config.yaml
num_hidden_layers: 9
hidden_size: 768
num_attention_heads: 12
num_key_value_heads: 12
head_dim: 64
intermediate_size: 6144
vocab_size: 32768
hidden_act: "tanh_gelu"
norm: "layernorm"
norm_place: "pre"
norm_eps: 1e-06
positions: "rope"
rope_theta: 10000.0
rope_fraction: 0.5
qk_norm: false
attn_scale: 0.125
bias: "none"
tie_word_embeddings: false
parallel_block: true
init: "uniform"
init_std_qkv: 0.0175
init_std_o: 0.0217
init_std_up: 0.025
init_std_down: 0.025
optimizer: "soap_variant"
learning_rate: 0.00836
weight_decay: 0.0
lr_head: 0.00609
warmup_steps: 200
schedule: "wsd"
decay_fraction: 1.0
decay_shape: "linear"
final_lr_fraction: 0.05
batch_tokens: [131072, 262144, 393216]
max_seq_len: 1024
doc_mask: false
train_tokens: 1051000000
max_steps: 4288
dataset: "wikipedia_en"
Each number is 500 + 40 x the weight over its row's rms, rounded and kept within 0 to 999. Layers, rows and columns count from 0. Numbers have three digits each. The size before them is the row's rms in percent of the matrix's.

# layer 4 MLP down, 768x6144, rms 0.025, rows 432-645, columns 384-447
097:491479465475552546571539454445468511506489420447527481484512530529454479559466445407484538520524495522597502467526499522468505500407515512525508535385483489528490536515529492480548497525510481
098:426473543487494471509566411417485524556474478538476500524525475479498479480481457486517489477461482437477511502515491468499486464455501511482502567587540509473522538509519511506482546493507494
099:463468542456481569445500402508475493483523486485489546479567545519481453459443569417520497528524579553550537554453527465552526491385489507474545487506479505427534568488475544562501489527448516
102:433521475504478456504491536503492463557427477561545527463463516477486534470476487506455409452471489556464501550460517424549470510534537486510596516464489539524600450590473489502515455492484507
100:462476494504471420483448569431445553474490522500544489524462442495470547507531482457519453491539520442557491543502446508470512521485478482475521535541476469541545538562506508585451481485482488
101:488463463545553453474505583553525513556507441471494525451445536519524500508501495503485494446479507463491495448478466451501494494500542507531456509513438471484458436494479511559524532499504450
103:543613521553508570515507507488561465504434537531514424462547507523429531510537482559464404557570506503539522482544445493561475464452460513458549510462447508519461534527547573490449593535496523
099:486515508464496536536567614516515467497505542542535548589458531549565568524460466487492574470465450478409588461512498507585492467549521498417562510473458529464525538531472580432488556535452520
102:461428525441520559574474504569483477550541517485550451510408529458545465425488517460532491472436618480523442493510469484466535424512513455461493431436584509489470441499518517422444540491516486
099:488524493536489466480547541477533579507554533491495493413532516467520543509476430474477457413479505493428533561509467568450497489492518489566467531520497493510457515517529516506505523470522434
099:568515504442524478470526513452495508520511494500550476460496557446515498476484485507428450514491513497473493439516501515428433461541523454527501505500535528464492451426512490551431476455473421
098:492524428516465496489463508534452554473557425467428518439483463538460559510479517469450563515548529524521521515536506541534641515488509511512495481524486515488482487507448475512496531524460497
098:469412477505487538520527508575478498531480496575483558500521477560526475544497465523543608493461557444429456532509486535487541467544498459530489410441557505498529506508479498524528441441527531
099:446559517489566493446514514509527514483551476552541543528520509528504515514463456487516463491551424533495446486515470545488549445473473447452571547494497507502539514554512558511564508479552419
101:555543430499518498514480559415533546458499445501493491530428515502514503486493511431484486455450543591443416544541519437433500478500434568424500506539514481474561451503485553483502535476540524
098:537426416460472556518476506565520488484476414504521520528523506529534474491473470442500566560448483493506492471472513497587477515494558510504493535574475530434538566483475532536507526471539512
099:413454556504461552460557463460500585529536531427512508467472558520535510505454504489569572483461519464471454521526508486445513464557481537518499557517464416550498457456436508480363508526441498
099:505456487503468487446506519494430450533471517544493427525520448519502440564524486515544460487483502557510440525571526451547439541516488495509492416486507478533517418535439536524494481492435467
099:450397543462458499552433496406441471512517448511486505487510455459579443528436519487487550545527578454523525466495501562571540479462505520544405472411523516537503438490504534520547433501525504
100:596504453484495541474532400509421457483418515507528553494510495499495564536505495564541476460448493489519444530542556530468526573526513500612539486495489446478583526536490509502489529505531440
101:503472572548572530538539477448494545532416555487528528453489455540510548487454432429517468453465488465455503481551542501484526537494485507503547469472476526578493446563479462510541525545517465
096:556474444522487503528527530494510456506479580549513408501548558487515557477546465480498520464532526485492543471520562479478572521508484465492611498509555497368518542537492508545522528496522586
096:482401469457554585534479500534520499491521502474471519448501502478456466559446537532512527449525473497462524443450437500458499536499431456563530477558462488483511497560568439505443553593504524
104:502515467482543490446521425527512500513473493534567473446450554546559536488498488565490447490525440625461468475526517532445494525497495505491519471538482454554553550517469487494441510539456551
104:535532500486553451426456565531488506524479508592583541454495430441491467542494428552487559520512482494544457494506544450487479511483475474455483513496499452526541616454553475467454520528493505
098:495527474559528503440511511574495505527483499493514539488467484541571489475500450492486428540499559518442408486504533480452440459457493530459492458486532524525550475506510437570465553486466458
103:507444478514528519441539472514516499465526514464434477479499497517536520551528479488536502438507515484554473523488485593544519499463523570468505476499395563509530516490469514455450469463499465
102:525490477481490462465434508521513520521564459479560478475500472547509479487475493545493585506518462403564545498458552492494501504494447459458599511502453492526450509502497418458485564456509555
102:506500469435545516559634516476509510457494454532538465516425539481461452448545514513493446439509498531495507519468431485523486523558498476466541491568479504528527422433470529492502537583483436
100:432517540464503440502526540492517484531483554528425535491502570447554547595477430490518569489411423558481495512514475491513582507535420517439485573512493492528445490496520510507443509513539493
100:461453497544498495573448469507459471551496517557595550431496465487512475555551492416546505424534486474488471530431489517483485521481496498502540488446410560498501421473446443562497476470478528
097:514496495475503483535550522579466477489441522451589577488531580538517537496599554490461467456516467478463518488485524476498462526572480576551487415546484545554502462481525503500476488532458509
101:516439482468501521472442508514495504507591447486490511533502583484531485466489570443547455529474476441441516590581505467594557487513476509562412484465518480556452426503556547465413561496500503
101:533538493497512466509531455475495549508459527535563548545504495472488475509449504481469474526517539471455451502506440543521531508521516548583520511435574471532491486564498468481581482420467483
099:485468552522518540478497573483482535543476501541493568496520517512471582525503447476522432446486427437550539515466462516539515449498470465459522514537514537450514498409499469539502495491516469
097:471554483476460518528459516473569469490524528557506520565400425524538557475476447411525469503399536459463471454522504522483427534553468436448489535527466511523499446483544426440492443514480452
100:531530496428516502546559511539481505521469452478538561510534557510471435454522485461501550516515482467526574487484503451410519443514521450462476470501507524476523508444511505481536412523466551
099:499566531579515524501514509514536519517517514456490473499576529462473504501576527508539478523517508486492520533481503507506526482515529510439507531473527540401461534561485480513493474485445568
101:520534519480482498507449458467552477554486511494561564508507546531514506528496549526527502521465517436488497537472492460478490511524496516528590399508486553494510475475501540478510528474490578
100:480473527534484465413531501472476463490464492412484470491470468510488477481473511545447520511460516506496478481436436512500545503551470508510440541512492502493506440479461477480545434506477462
105:434463500460501559460512512513435415482525544479505537484466528520460578502557543472522565448470465578463458471460583506512514488526458483515519443474548431521489519522499589502514514467564492
099:514515405520493554548447482468557419485590509541459607514430478458483563533552489515466461462554557431619512515508476539468485486536485476440498522463552481521503537482532530542458514576559518
100:468482510466477440488513359504501479574564488491476559441452427481508487492486519525462482491473466504537449426447526427500545486520554517540451518422487484512543515505490465482448452456531495
101:457468527450485446505482469450491533477477467511569450546501483460480559508511481453534448557559451512519533482489469497473511536492501461518559523544522498532482439522538461531461498546413544
099:455524526554505492508506447532498527530522539576464484497449449537522503568449537552485440505461447397595474490532534485543507486477496514533524524487480476558572445476478440477475547463480472
098:495461524509479468540460427402541478453417514570529495528478513525500565486501473503512488516503530440503516459476556441478458467491423497416496562546585557436478540407481499522384516497482525
100:413558571524493412554564471548425464478562476451502486451515502523483514543551559518547507492526487510481518552492549495558542551458435531519480487446485435520501507477503496536459549540425559
098:478551489540520527532550474502461441499495507564535448469588496507518419476524429426491450533435550465499514467486497508430473529445449488555527469479440528394502458459545470479531528500532517
099:498446530469465503475466463548442511536503507517491439512525569452483499507507475547512463476479558435536444471434503508554529511443447530495446545451521518528455563523532517542472514531486482
099:504546519485472473531499571542517508475496511483547498562437456519507484482484536424501491555516447510487461487480596465562461508530497498501412497512514560436498535569455506532500526519539510
102:510443513500515520491541507583500506470482515506572457559495526507538513549536460479502487496463537515566521516467492556547488530522426494456396505487515436501491608506490464535502411456551608
097:537480453528453493452482465571487491446521504539476499485458518506536423583535491534487411509484483494482539502481504492561517427449547476444538472571454506583485561577505493478486499499437549
101:397484479537444493460516468454546543520522496491527529440523500531527524456503454505527552572498502577476460497438466549528455548508532478491529534403527474510468543553603550459458461447492417
101:542502509451481511435534542385537544488502526438570497470536505493504432501470458480533489416503486527474458438502481412527450463537510513441455478523532508447425400478510525515487505569515422
100:565576533522525493502543527487536496408509521507445618448465554447491483511460576563539465525523437518465542453513528467455441518562510467459521488526561515516489460534484496511512527465433502
102:528550532495572429517521498446528506511446548469460470480479508456542501413505485489517522552548480477482513502531447527456470468444553490531502480477449455469478443534466499490471511548532519
101:515493497460536510495511475566511580477497494494421431459477515487529546546574534512576460512405475504471446504616514521510441476449563480520470525458485448468540427515452506545471465434501486
100:512440486461493472503451516475529502521514494548537547535468550528566570459472501526483413455534502474553510509514531495487498416567545540413527532507489548544475513521472481458464483443478523
096:503502517515437434568526468551514492462508484512538507450498545490534540543468485500486461602556522531524555550586542534499533484488493458469495523552521542555499523497541432497467497532440493
098:533459482486516522574495496530418510505469499447442506472514531500463462501494437509526519543535480549452561489477528544501486440478551518538521504473497572512500566574483553592484459465500437
098:401541506437513471519474501527516484530566518509432492492552469475396522514531462558463500525520490480589468384528538455548463511481421464571526496513534477497534520445462486525445547459507453
100:508512468478485538564493555444477501505453484448538467512486518398498483503518498510505517469544479505510552521510540450453568538509470518450553519506536527461523471560479567474462471473498495
100:530454462425554514538558448492458475508539521523509511491461489549468473441549533501527534523442517458491416490584539524515477480460453458501524542553536460523423514523538522527458537526525412
096:488537553416488465575550475473503463519522536503467453538459492488542523394546481414526520498484496469526471556498505537551522456495508501525543511570483501508506595466456428536484539467485517
105:561540532438569420503422551490474505526435472540533437474464532485451481550466542451487441536541491527496516360555448515540468550487490506459462494483515518493522521570441469519545502540503423
099:401450509477467464398495519470510450480454501507395499489492460442495483587481532430595550453544463460475520558530455509422607524569542490557499481507522483498549533557530540461455472579476536
098:547470523535516535488462571453520485548481474496531484495548554467578534511537548471484507497534473508536508432434504516538552446478435500486557488542504437542540411457467497547504540507522529
102:478489456472510411484459506474472548616499494504497539486487427533524554527579523523454485432483461491455489446469532521510523485510495508528530515515513556499515530454522549474534469463491529
097:569439503466446541527461531487535505528443582556526453473562508521558486511467455507534478523449552565517522450542512488481484528481519464461510481423486444507472493458550493415526485556480555
100:437455490489509501436526555450538494488505525414536520530438573519507463461464501484466540482523524532510525536486478511527508547544479462472520444437419444404519508544484524496456445487490563
101:503501493526476551508499545471610429553500514458439423515471491473433588464536563514507556538448551478429523424522433461568538467513567485505455495532461521528526511574476494478505486528463476
098:434491467508508474431503507491463512508510513495477445417456501559528462473485457551539494548506504536552513480512526458503449504443494487485444550531548501451537479497516519513524541566488517
101:534547455565496462482504547420532511519549500468443525514474503533454554521459510467470505492525457511508401491445534454433447420475450455512477496465400515540531437517478506535454559443488473
098:459504486523507476519483533571528489559553430467498439516501501484485494473526528616509484491526479493502517533506427482492525559527485509505509446536471581490470462458519476530510442492536519
100:485517535439519500516515575463528471495497517532523488467478439421506471520505466524486488453515510459527449535478475519450545430556537507420541506551542497488420536497454471441397535473541534
102:472493514438539492538492521434535507468504525473549555495480457451537548451476474512488494440433498413469502478445513459549499503528559532495495472453433454472440531458516509492479496472496498
102:530543472655487477518489538504494447473533463480568518513495525495500510498530477519454424511536531551436550477490449487429505460525555486552487482518521552511536498477570496503552479555486447
100:457470496440487404499510495489566558487449530524577532539513498421522503454517546500420546543547503475418423464615557440496480436573498534533494501478608512482472523507449465438430491484446501
097:472492430536486505449453488475525493509520519523531491585518441531436504573530574468476496461508435507485542596519488533474447582421499482485430417554506462512562435480429456575542424487379557
098:483517537492548502464527489509473438533486458516550495515563490494529497537456467554458496494522497511511496614415460539504412563495478570543454507462522466532550455517559474532512494426512555
102:457478494489451436526498451513441502509554592505529495486504587488525518475435541463496398473530531453463476548453486427526504525497482486516572524512516492591519498527507433536520488477571424
100:496482494532500551591550589607543488546479493535547513574468510551514426507508529527511473468516469540460509537528533488359494496522605519500472486452491517583462528559566492442526490465478442
100:500570494468471502509485515508481494516529579503547468576489545490435467577528456453529475517549473536443546442548519523555562487525539521506461542496542519518517535545443492523502586531483519
100:515453489428530517544521465504501447473562448502508538523539468519477533497495523460519445537468537526526479504576460477495517554537508505526502542577531481462483541480498426420463487583459432
100:477433462571503426463565518490490494492462533533563513473448441515641464492476489525560542457499490421493479528489407482456543541473512510526484402503423503541445458500483492505502495543486539
099:555526464543519537478482536405406435478523486525508566548572507542526481493625492537540517420556492480524485470512525443479482475524477450528488549524451517540502470453502432516545580498513501
101:481484410446539518490442465438493487457470473453529471459448510544542520547474528488436503473468601565505484557482430528529470543519453494546518523501418461509467418462444510528565517493517486
099:463489535525460474589453549461506528524475485483510469583427491533549569519486478474500460500549516476532568507541490467482515540451520490527522474519492551459504534434485520472423501488452435
100:469564511498462474402504565471517488420534525517508534453479434515477465485458516528515464498477478441498501516510494578534538527444449548553547520481443466516544468508505494561527627560587525
097:518505460512521503455405475501466536487547561535468452532485479522519467476526515522529521452505529483618492465571544503501480481531493445555504455488509543562441546570508487561542476565431486
098:520502536483523443502541403503455533539534424544532494481510485556553419535485487515519545505512549524539491504515513470500454502450545522495472480522414434477511480485537430444489540496466464
099:552507552469553511484509428563526490528574477446479449539621504497505491527497551534574530493490489493496519442450520502484488527519397445506483490486525479496519491491398540533497489563497471
102:449485557537589474486549480519491543527444503560507535474469480510533473547468527489506519571497484566490549563441522480528485395461571456514443451446493533527542536532499564548465535472484553
098:513468500545465539439485496444550534493435549520437535516516523577529524570437534501566604529492474499538521504495449496475427453485536511415418521496485499508484593487455472523460466457499470
104:556521463497541440472481397464498578540448569484519448512538487540547490515497462455482524461573478557508540557569612538548533504511546501506496418523458508506504530520498491500554471552477535
102:520549497470465449530500450483530494474512394506539485462409427457522505508534443554489500499506522519513499463579443578429540465486543492521542511474546507520476440492449502520518479577487419
098:490499492475464469460506469480508494563493469506491479460492427474497521501541446462562441505554473472472507517516475520456509530594579552424450515447493527465491476525569559500466547446450570
096:526421460488619478501511606582457479562531474517565486530553568457530453457541522475528520546535552440514542523564503599399419518545521503486499462386439511508536473517482449471563513495526554
101:517514504478490651563455543516529514513496469499472504524484583399529529504532498544527462496503482488504487477555545454501500457445493610521519493528499527445468525453423460505456455462547546
097:514520518551550456475498536478528524531485447485478467417442449518502493513494459485458500476549562476506477439541520447470464567544493443464466562539469525510504499543487479476498506512520537
102:492473471504439479475478440475498499503498501493442472520479463473482526489447515480435548495514496501511521554405539476489465442517455428528435590521466513511452535489461524495605543553501503
097:482477426441442457507473474505464493398490508491510554445479459554472537464576527493477450533496530529511485511501582537472413415489428486501507573466475544527445518437506534426423562494458499
098:473458502460540505471481470493498472532480538492528532511460426453532512453588485529524504468396545560524477543560545514486479452419498473459542559590519489576425515565468503531479622532509507
099:476493502502538460437478519541469441564433511444509497481506636475558492453558484501528514510486510470448522466511553442494545467506441527545441518587482474475503525508500476504481454575502531
103:542459509457543459509528538458507547403553487432579582494492528464473502434469491533518536496432507506495482545509501510494498461505453447531524428565499533440542550517486542556499547493471532
100:512464494491478564470553370487493472561479425516468531450443533559465520451511442511490574433531515518537469490539500446469482498501578462475498436528443511478537507554483486485519435535556554
097:497394494520462567429476459580468475456560504528443558473520536516514545521506540537518503495510572468519516482463521483474481472514432538419493538546459526503427520542511501523475567497516486
098:486538449553531527571518453550468496517520454479488464428501556468441459452469498455536479535541449415551426458492553470539566482474550510449546492477486521482404542504472469491494531534471460
101:487489448571488500558457498528567492541492462534518438520545406500516575490495525597467480538582453510519569423468512564488516394457550541509535463541495466539501498484571545538556464493484549
099:511449465527494493480452484455462515503520536532486452490543523529499456448460462555477473500447464496506479494482540497454555484494434524480534445551569531485583537499541513442532510500474535
099:464446531548495522544534464520520575530478517521470432470475438483505513553517557508459566529497547473507478484456495490518524502514532420504516469477528461556497466490476454469484446521497477
100:474490510482484493504458428472532483495531550462522450461515476502478479484489495460528500480466505423492387505537475465451490465522639487462504537438479486483559519538453465493449442503565468
102:506489524513469496516480457440442521500456523558536489464478456502493525510482577417523588485507478465469477483436507577505517502470469469505482489517485515534460403537539476490475504551520507
100:531510596525446479486465493545506512561483504480449519466443560531553558464494474433501513547453507538554490474531458495514505477540504554513512508516543504511486538537573462550546501506469517
099:425494481458499511531464470462480490508487508553490484532521578450559514583503435547512502464531414489518534457493568514484534471559427519495504542542435528470545477479495472476520527478584499
098:510455432503499497462549486506526548512491461415529498479444502552515427511499477510500492488417441510476437580511456493498468411436479535512449496460505514589515478503516492514486547488550481
098:489524486528537510437465403470458477558536504491509492619462547460495493552515532515478437486545580426498551568531513488535542470479491506500492445529501538575473588477550505516483521449537487
101:411516526445517463514463546524504437481423537529571531439553510441498473505546499530532467525500559480399528405510468470541536514491483494465446484497534502475496570538402497519534464453554468
102:505453508447465569443513477553521496489533503556484465525445470488496558431490498487530535507491434457503450503525477490503584460471498541456509547494515503462528423414459528482447528538525538
099:455540499540449491511465524545424458517520479510423459449559550506508575495508568531470491550454411555518498503477503557444477458593455516452491516399588481408496481459559506518468552548472538
104:467509504456506585501485467533477497429546526473577467557533481514528530589491510491444446485510483534486529447511502529465492536509450553548471459482471439523475534571527542520491424505572492
107:537482519512498493453525483563440450505496536508508511458479484491508450493425474477461491484534525477535518474482522511465455484516502545503519524518503531453527500420483533509484507517554495
098:472561456473505480522539498553478530503557500508475581538521481580496515454515499457530555535470507485530492563582463510539436498486490543517474409444493435545498542528465542458491514459479533
101:555502529561429468490495560490517515484504486509515528547462488578501455539485518505514482534513442544465464453465531495483498456517463437558512549540504430456456480580499488519497516520548508
103:479534512457532519471489511487501422481545534499529482554467473492501419475454490490490534481563433510465451588426518557438502531511458486491454435508531568512525486588450431512502448503530486
099:553502565442503446494568476489453523443554492544557502491392504493581477528462517493539609484459553465466472608489516545501510512601459558537513460505490501460502449504493466516547447539552465
101:451502484461532462473448456478500543422454472516521432474509590492436516529524476506506521510498444539465430484525454473495527516530386504478571535568473421539529487486421494510474449489497587
101:478562541475557518444467560481498483488486512539494456505448518525460537488488464486467547521438441428489519516460446549458479457524554498458491477495418502504572587479527513447458470467493447
098:426544509549489490457494586457586531475529476546541513517530595441476465540535521545557530509506432547454507456511526526505492523581509509514485501520473475552557525509471510527481494484482563
103:446465590447542488517514445515504506548495587581439447512464452481464531499506449515486501486538513457475484569515435499497488509506482494506631526490536468520425507477507483504499483506478551
102:468506469527489432469481453462393562546497510520421447479494474508538431437521567541493435536538478482395444603467547486537519486463490516441465445460549417531502540526500466508481524584501563
101:469482559481537534482483593570550544501505566499482551497560523498569499559490481483523529479501495573478449557493493461487463569464538397498491500495508509504541485505513488465493485476545502
100:545522463561522471446497553473529432521512465437536618530503520505435547478494473463525498500502513543515473482513579499534511575501541527502457477448435496520449552488494502580561522485477504
104:552518477537543518551497511525495515502497526503374547444530473511462558519538510469459444491532549520476515414480560545463491523470495495525438504416497504507478478487537461452553498481543495
100:523459546484528527504495557505524513501468451512568462523496453497501471563550532518556467505533458532580627476397477486454477427505533525464549546579521502497512491477474461532461438497506476
099:528419500497503563511481463507460472460585506476524528495477504493467478476525554405496491531499504530430445506546532568596446548514531492481512534575536498556523446493522484513526452560528409
106:485536526480509508493555374428470524568491520503544516509541479556473447410469488427503493544555473524452523515564492537554520411492558459420533512523495574525516543474549525465420497519508515
101:488482466478528518566449501527425508449555465472476565483500421503524469464511500556408497494465458467476462460466475522481555520487499549536506530461557445502476469541506505506491505579498442
099:425491523457567498543519543498541535472403460582485544500509518447478480524488536508522446490488510458478482567482412490590395495516511521422446539498541532476496448503473623531562499539536430
101:437551510544413456515504539450473500464521500503501484477511484516484466556489592513532459465441467516496435487498485491553512554481495487464423519499523518464526470518532538487537510474511516
102:570440518480484519532546496476466529492536472497497493453548584566517457422509513553511487456528426528417549485445526486465461491575464540472561494441531444498499482557485473514486515450581472
096:442598532481447472432527482467481624456482503503519500491522471506499530506475525436470562474509440523509577436538520556506500595540536486496541483449474504491555541515508494426474427478449469
101:520421499504566429484483469496554460533516518463491495516504521586478485492458491512516464464481501470509546556511506475534537488549482411555564470494460527467435495476486521498512529487439508
101:525448460517493484468500660500540528509484573510470449535460506477536447492570518537558554481454432567508571462448391500469551495514468486556486467479508493484510412534574498494497496538516494
106:558609445523456502517427446495543490467515557479488508464407526464493520456542530469524443438532410444548514434543433469458446552484479519504461530447491528512456541447519451534478519508493575
099:448494566519489498560492475487516477453561508504427552480471469533507511582480516476556532458540466499445444480522473469486501480513534557507468511549515514579472492452470499481543492529558479
096:497468549511532480601466574513482433540522518532507511511519547483456543483510467515487474420531535484516456487463460549514486523542519522518511503486455477453502436491467515544534460478510417
098:517493473552477452539544422466482526500466541531420434485468483446520490495474478543517454484501505526546497436496544506493513562503462433497475438473423523575438523509547510536488500543449512
098:521479532491492532540479475510485459521441513387579472510420420432527526518494529520518562536436524527495476481588540527550579434459573533471504517528553535455492591522407536518449491466564444
102:537527499498468537550530502497433500470517467509404591565540465465491495502447551447489514473442443498474516524477550522459551479531504479463459515537496519491494513512528499485459574625504547
102:536540538521532520516544501532383482486505445548463563475444506441517489539456483505524437557496492530465481489532524522547447577521508482486391461480513530440438550523497524525538527545467480
100:566518482502560552470463498451487461401528445490454475506528453521538523454460528434556530494559528505470479567569508492462486529571495512519533484489497463493497495509518505493512524454538496
098:518463544444552389501500518564505561557477425471469516478535483504455543550493501523503552537511492459529476478490451540569516481484520461558483545488452461447508480591525469534418427459448518
102:519456484468504439538482474429566523502499559471559426474482429479489527455519555474499492521450466600425482544499525540484534519483471512528466416441471479528583487516488450581504373483514457
098:519482514452488518557446468498489537472483459446508476512501560539465495490522579550529537469529440494499524464507455527513504509506509524445501543578510468461473520533478501550502492479569512
098:515498520449461523560517560523526459467539521577534424513507512485461527495515579518490481479543527554486556457509492552458509492463468465530499512510493562489526508445488496481498543424462485
102:504532533452525525526462461535488517495564477436479484446516513426535445442541413492519440491482546497554534498539535567416486480494479474524494581533475479476463511457474507583484479496519483
102:519525477529456502509534480437503518472424499492509504525485478545464463471517491500468546510501578583497546431468482479477505496504521521429461513546525473556476495511530477441527470484451514
097:540482438529513477500476487602457496484505541439451490448457555454547507526518490488457471538542574490598583522529444539475560469472490464495516454433524491485512554561369468500468492504487539
099:567455432477556512428551449521435569469500469548485533418468489454512491383540471491510508471454545436469547515515484511497438498528495522469461495502548540478494521494495537517467509442516588
100:447521487528478523455498568510474468528540508477526467500538476489451453545500466456509533535472520491480521485518465545524471474519503526503512462430482528444473449491558494478528478467520449
101:529424520497455454489500500533482494522526481476486448537458451504540501495531457436554530491548492431555489507465532475498497507431543512525513521530491474542570414470515499498508496425473424
098:490553558517484531484519372516456521478465548515504566535413565479476542421449471589441512536479490480435529476553444518448468512502524529539483430548576433500462531457528429519501568528527534
102:441503517532455482500489548520486481505471495483444478474524506542549525535459450519475499507543571498545536529540417509448485423481435483390476529498485487446481423454492466505521447530534476
100:479532435544518469542463505520505533509492546492513494522469468503472533517534441519467504555518470482528549590468420492522522487495477565504451495526564540460448532507466493497504400562519525
101:529480493549485515525529553452463490514497484484448569551467528476469478414484486575549583456539486484468512487446546519503493522473513498412480527538495543535493513499536470495484503508469456
099:491471490505472463520511453518550441467514469535470500499542548517492539518539531444541506445567405520562506525524492458484473610441429474394503461539537457589514462429474560466535482449490562
098:536549484528469440516541506514466539496549476464495488509509518473471411492489540440440507482563551530558493473474460553517505523493519475498547508520450523561451545537411521571579460460530560
097:515520503469491549510465481534536474526450522451474520498451490453433527550545463552508557498520572535452488504472456516523453518457481513441543529510480567577521530526465444508502540497503439
100:527455458520475464489417487471531544475490439460515479478401514499513480519521388448542499570417504517501456474506533512541544462510490504523497548468562532499560587468502500469522446506520439
108:522479522463454597460470458519428526539509483548474435500493550454477570483508496455478545428505544488511519541509538508553515486516471472507510484448501524575519490489510494523510487447500542
101:513458476518492498417516495489594563524482485481526481479587559497506511502533559498465488511564473488441431496524512500484410457516489474455480408531495486496534425542444509574537459517446517
098:464455534518516494531530551518497424484573457446504505429521532513560419443429513470475469524499516514514483433510476541465435510445491465501498529509417539561597466474477457489528483530457495
102:527537478508501511526445577498501461502615468472468487446546500560484497443443448454503441540525492468462487508549500479514459506508501491482445543473495398440551514477546481446433516482508553
101:577521513423530543534524461525520554510430501520472546467426489501458544475495484555514504490456523501524542539526495485485452524495464499446572450483510484562485520479488532518534517462505463
098:445515508497460492444506519508463478489507418488525474540495504474504504460572448453474497490531439444482491418561497471507543458504441423450450445467531542490560467482490455496492444521477488
104:498510451547509469466496492548454480487494557502578551474512476520493501469481512484458490490517493504552536468496419499485429478498478520508489538445466533510453493560467508503443404483459420
099:445544459419567493449485446518493532526543558543462485544424534509516469561533475495491450509500564502541572464486532489452454413546507532529471444441452515507610582563560501556526491432572473
099:502522530496536477535481507510487535473494566513472533545556632510573533570498492491490445515452502508531419494518481532562467385468524509528528503388445505522533496447488494495512422483516509
095:559510442474526506466525514541403504508545582593527423407566425498563508454512508479458406538540567541551510503474520550548550523501442503498518478518516543489442484495515481575454540502542533
098:554555544492498493502479514548479521540520414563502487541488532504569492539419494533517593492426496468445553506495509578490521538486498534461509485491392447448553518486519491495407556496565542
104:491547553485488422474469449494516496479490461448470511466500523525498549496511451462519466453531497486482545484501474531520476479475503498507498510573510474468449568573473451526495510495495553
103:557503458440517593457415441487534438478523469461491530428447513503484506467542537540540494441489521470426464546478513514571493471559413555559488533546527478491589470399430474502502485532522404
102:483542467511538550518489485471454478501506536516409455528412527481476521447432588589513588568475591505503442503541535486562540532553500491463491415498506451514516488519488532576517461469493553
098:503554518524432478512490505538537520457534478466558601482498521544486492408466549490567577469517513475441496497506446399548413510553462466477555513468552529475505441472570531411416536456441549
097:506497521456476544455538598487524498505539487487493478395466420436505509465494522452486440442490433483490382535485525503446490432479518554508507524556489488467521487462445527539500518487555479
100:553563507484550456472487529488447458518546528531477435491562535462500569519524539516504534506436439455568516533470544463526500435537504569533499474469476455454451512559511533471516568535405547
102:477512515407479520490533477480493525468493458501449546568466468521434468518497503470534471445506441504529499538479538482543550472462539532399501484526488543494493437519478483500497461440433608
099:471448491502436479507520535511558442554533477507519494466477463515472450549527502446512453512565506535438538524417456553524528468555439494495505528465469467454452440483439505547463480468495458
104:514487437473485514504507590500583484467568499491498528525538523531452447500514513561466525514492533481553459547462482476493484477485482528512535454514530558475553465511495447537522463501452528
101:528555543506538477527487492516468422542552501464488493552588503547466437465507522531548486518502560435507520483464484433506433498536428492542454479523441468537507525397417497520496489447493528
102:512504560493504545508496500608448582499518482478458546502529537468545508512511482502517534501511515512464525469530520507547530514550549523539473522498510505514527509414542541505433443475490442
099:483475456527487536526535499530493486477469530515570589488494463439546455479489528547498503539532521480486493503543439520495472482560383450472494526491524538530572534465490524503547469459526431
098:528503520497534494503502509472502487438535579410497470526527485484450470548519561431501518445469482525486489507484469420596548495467496507445519497520470481508430525494505468478504498465463536
099:489459553502455468461553482558493507516545488452490566482444495536552419471410479505507454524489459504481485514489462487444414435518502463506490457523490579557500472462487519467431507483432403
106:501515474565511477475552521506460571563564463425493508510496480494499513502513551502543486532493479504502611534491574544412501508529444510434545502415503498538488545505500499533540511553535515
098:500495484487555537427484572564488468553484479504557494481547500522487581533530474487493507436439561466554571496566565500541567478528588513542513533467535472495538548513538430515479483551488502
099:416523538491586555506501428533508514517474535503491514538522551477495506543474441538545572553512496465461456460435459472565515512553452504463439532542511470477442514516525519440499493546527500
098:566492458528482541524534530560462549558465501447535509479506433563424518478510469486548519466493485517453508507518492561536500518433641479557456481480527429517501464517552495471433485499498511
101:447495501477535390552491458544480489550534488465524452574521491520447484462477490563461564451556555486470525558421453498447468442485511550515542573467492517514451481471438488518493494507475453
098:541454504502516509479494442394438450529500466511496434423519496434521533465562461462580470505547546535444465487459531454493607465523485486479544478447517494521484496450478499518425483507559500
098:452503460494518442532449496460469449478441492553524577502516538463406459503481543540541531507521522559471478488549494505483492518554525525469499550528549464539569485534543574502487504576433459
100:506546540490498469539469413532430472463538572478536493541522483477453518468499491496409478509449466515498479589507560511464474548482502498549494467423438446513490537495525490540517452505525539
094:515506517469506493500498467475505507462529511529487513554500470515493523504552411508533563465448422521536439544489496526406449557462487534520496520519471505532534480475480493464519582561533523
100:508455482506427514526490513450477476481525489476470474489571464475569498517506517427506471523459474542502520523548542538499494493485520535514499528525509454547525611557447536401585492491433500
102:550505506513496522516509425518516496556525420397555513558475431586479488546512507547431406494456490504571451498576506497490481528506514520531446481460537454449496481508557443446485524457493447
107:524500484470529522447503485450496508546531469440504436521539468472451402468446476511408432462492499602476537480416435503451511500479521468562473501494494489552524556472462418485466471534497424
100:474510513525490490557509519494487514498524476521472477483516448523500522487488442540474510555520478515534541564450452573480484480452516537481495548487446487507569486532509523512561565473521578
100:471535482442468502560513500466443483529517501427536494479470592571520523512553431494423538545559544568507454564482522489488551469515562533453473506500453483520503482514450534494453483492517452
097:519490439537496518475548469535485440508528485531459540485472493517471456460510470513544465509523505543525509602511468540505509466432461484535507462440509523465539469488506459494448455499507466
098:482538497514513466475478561512471531470600487439493498502535556507515443491534497485485546486464447496515506495500538515495455434571485481486476538504529507475497384449550478549483544514458553
097:575564521505465490534541467450489474519484533461540548414478561463441486448528566419506485483512475421589525465485542539507550550482532573529580495462441435496497447515477501502477527578439456
100:483528435470468459528497466560479512464472521437416503512471498584509468507527522526482432550486461532478513422439479555491536554511514479525526465468501558473525550525463443420515490514427488
099:432426509480467497467522482520510480516511503497526506496445500511508487475451522520521489507466497537499567433470522595476517507559550421475471530553475504524519490521544541486518516483457554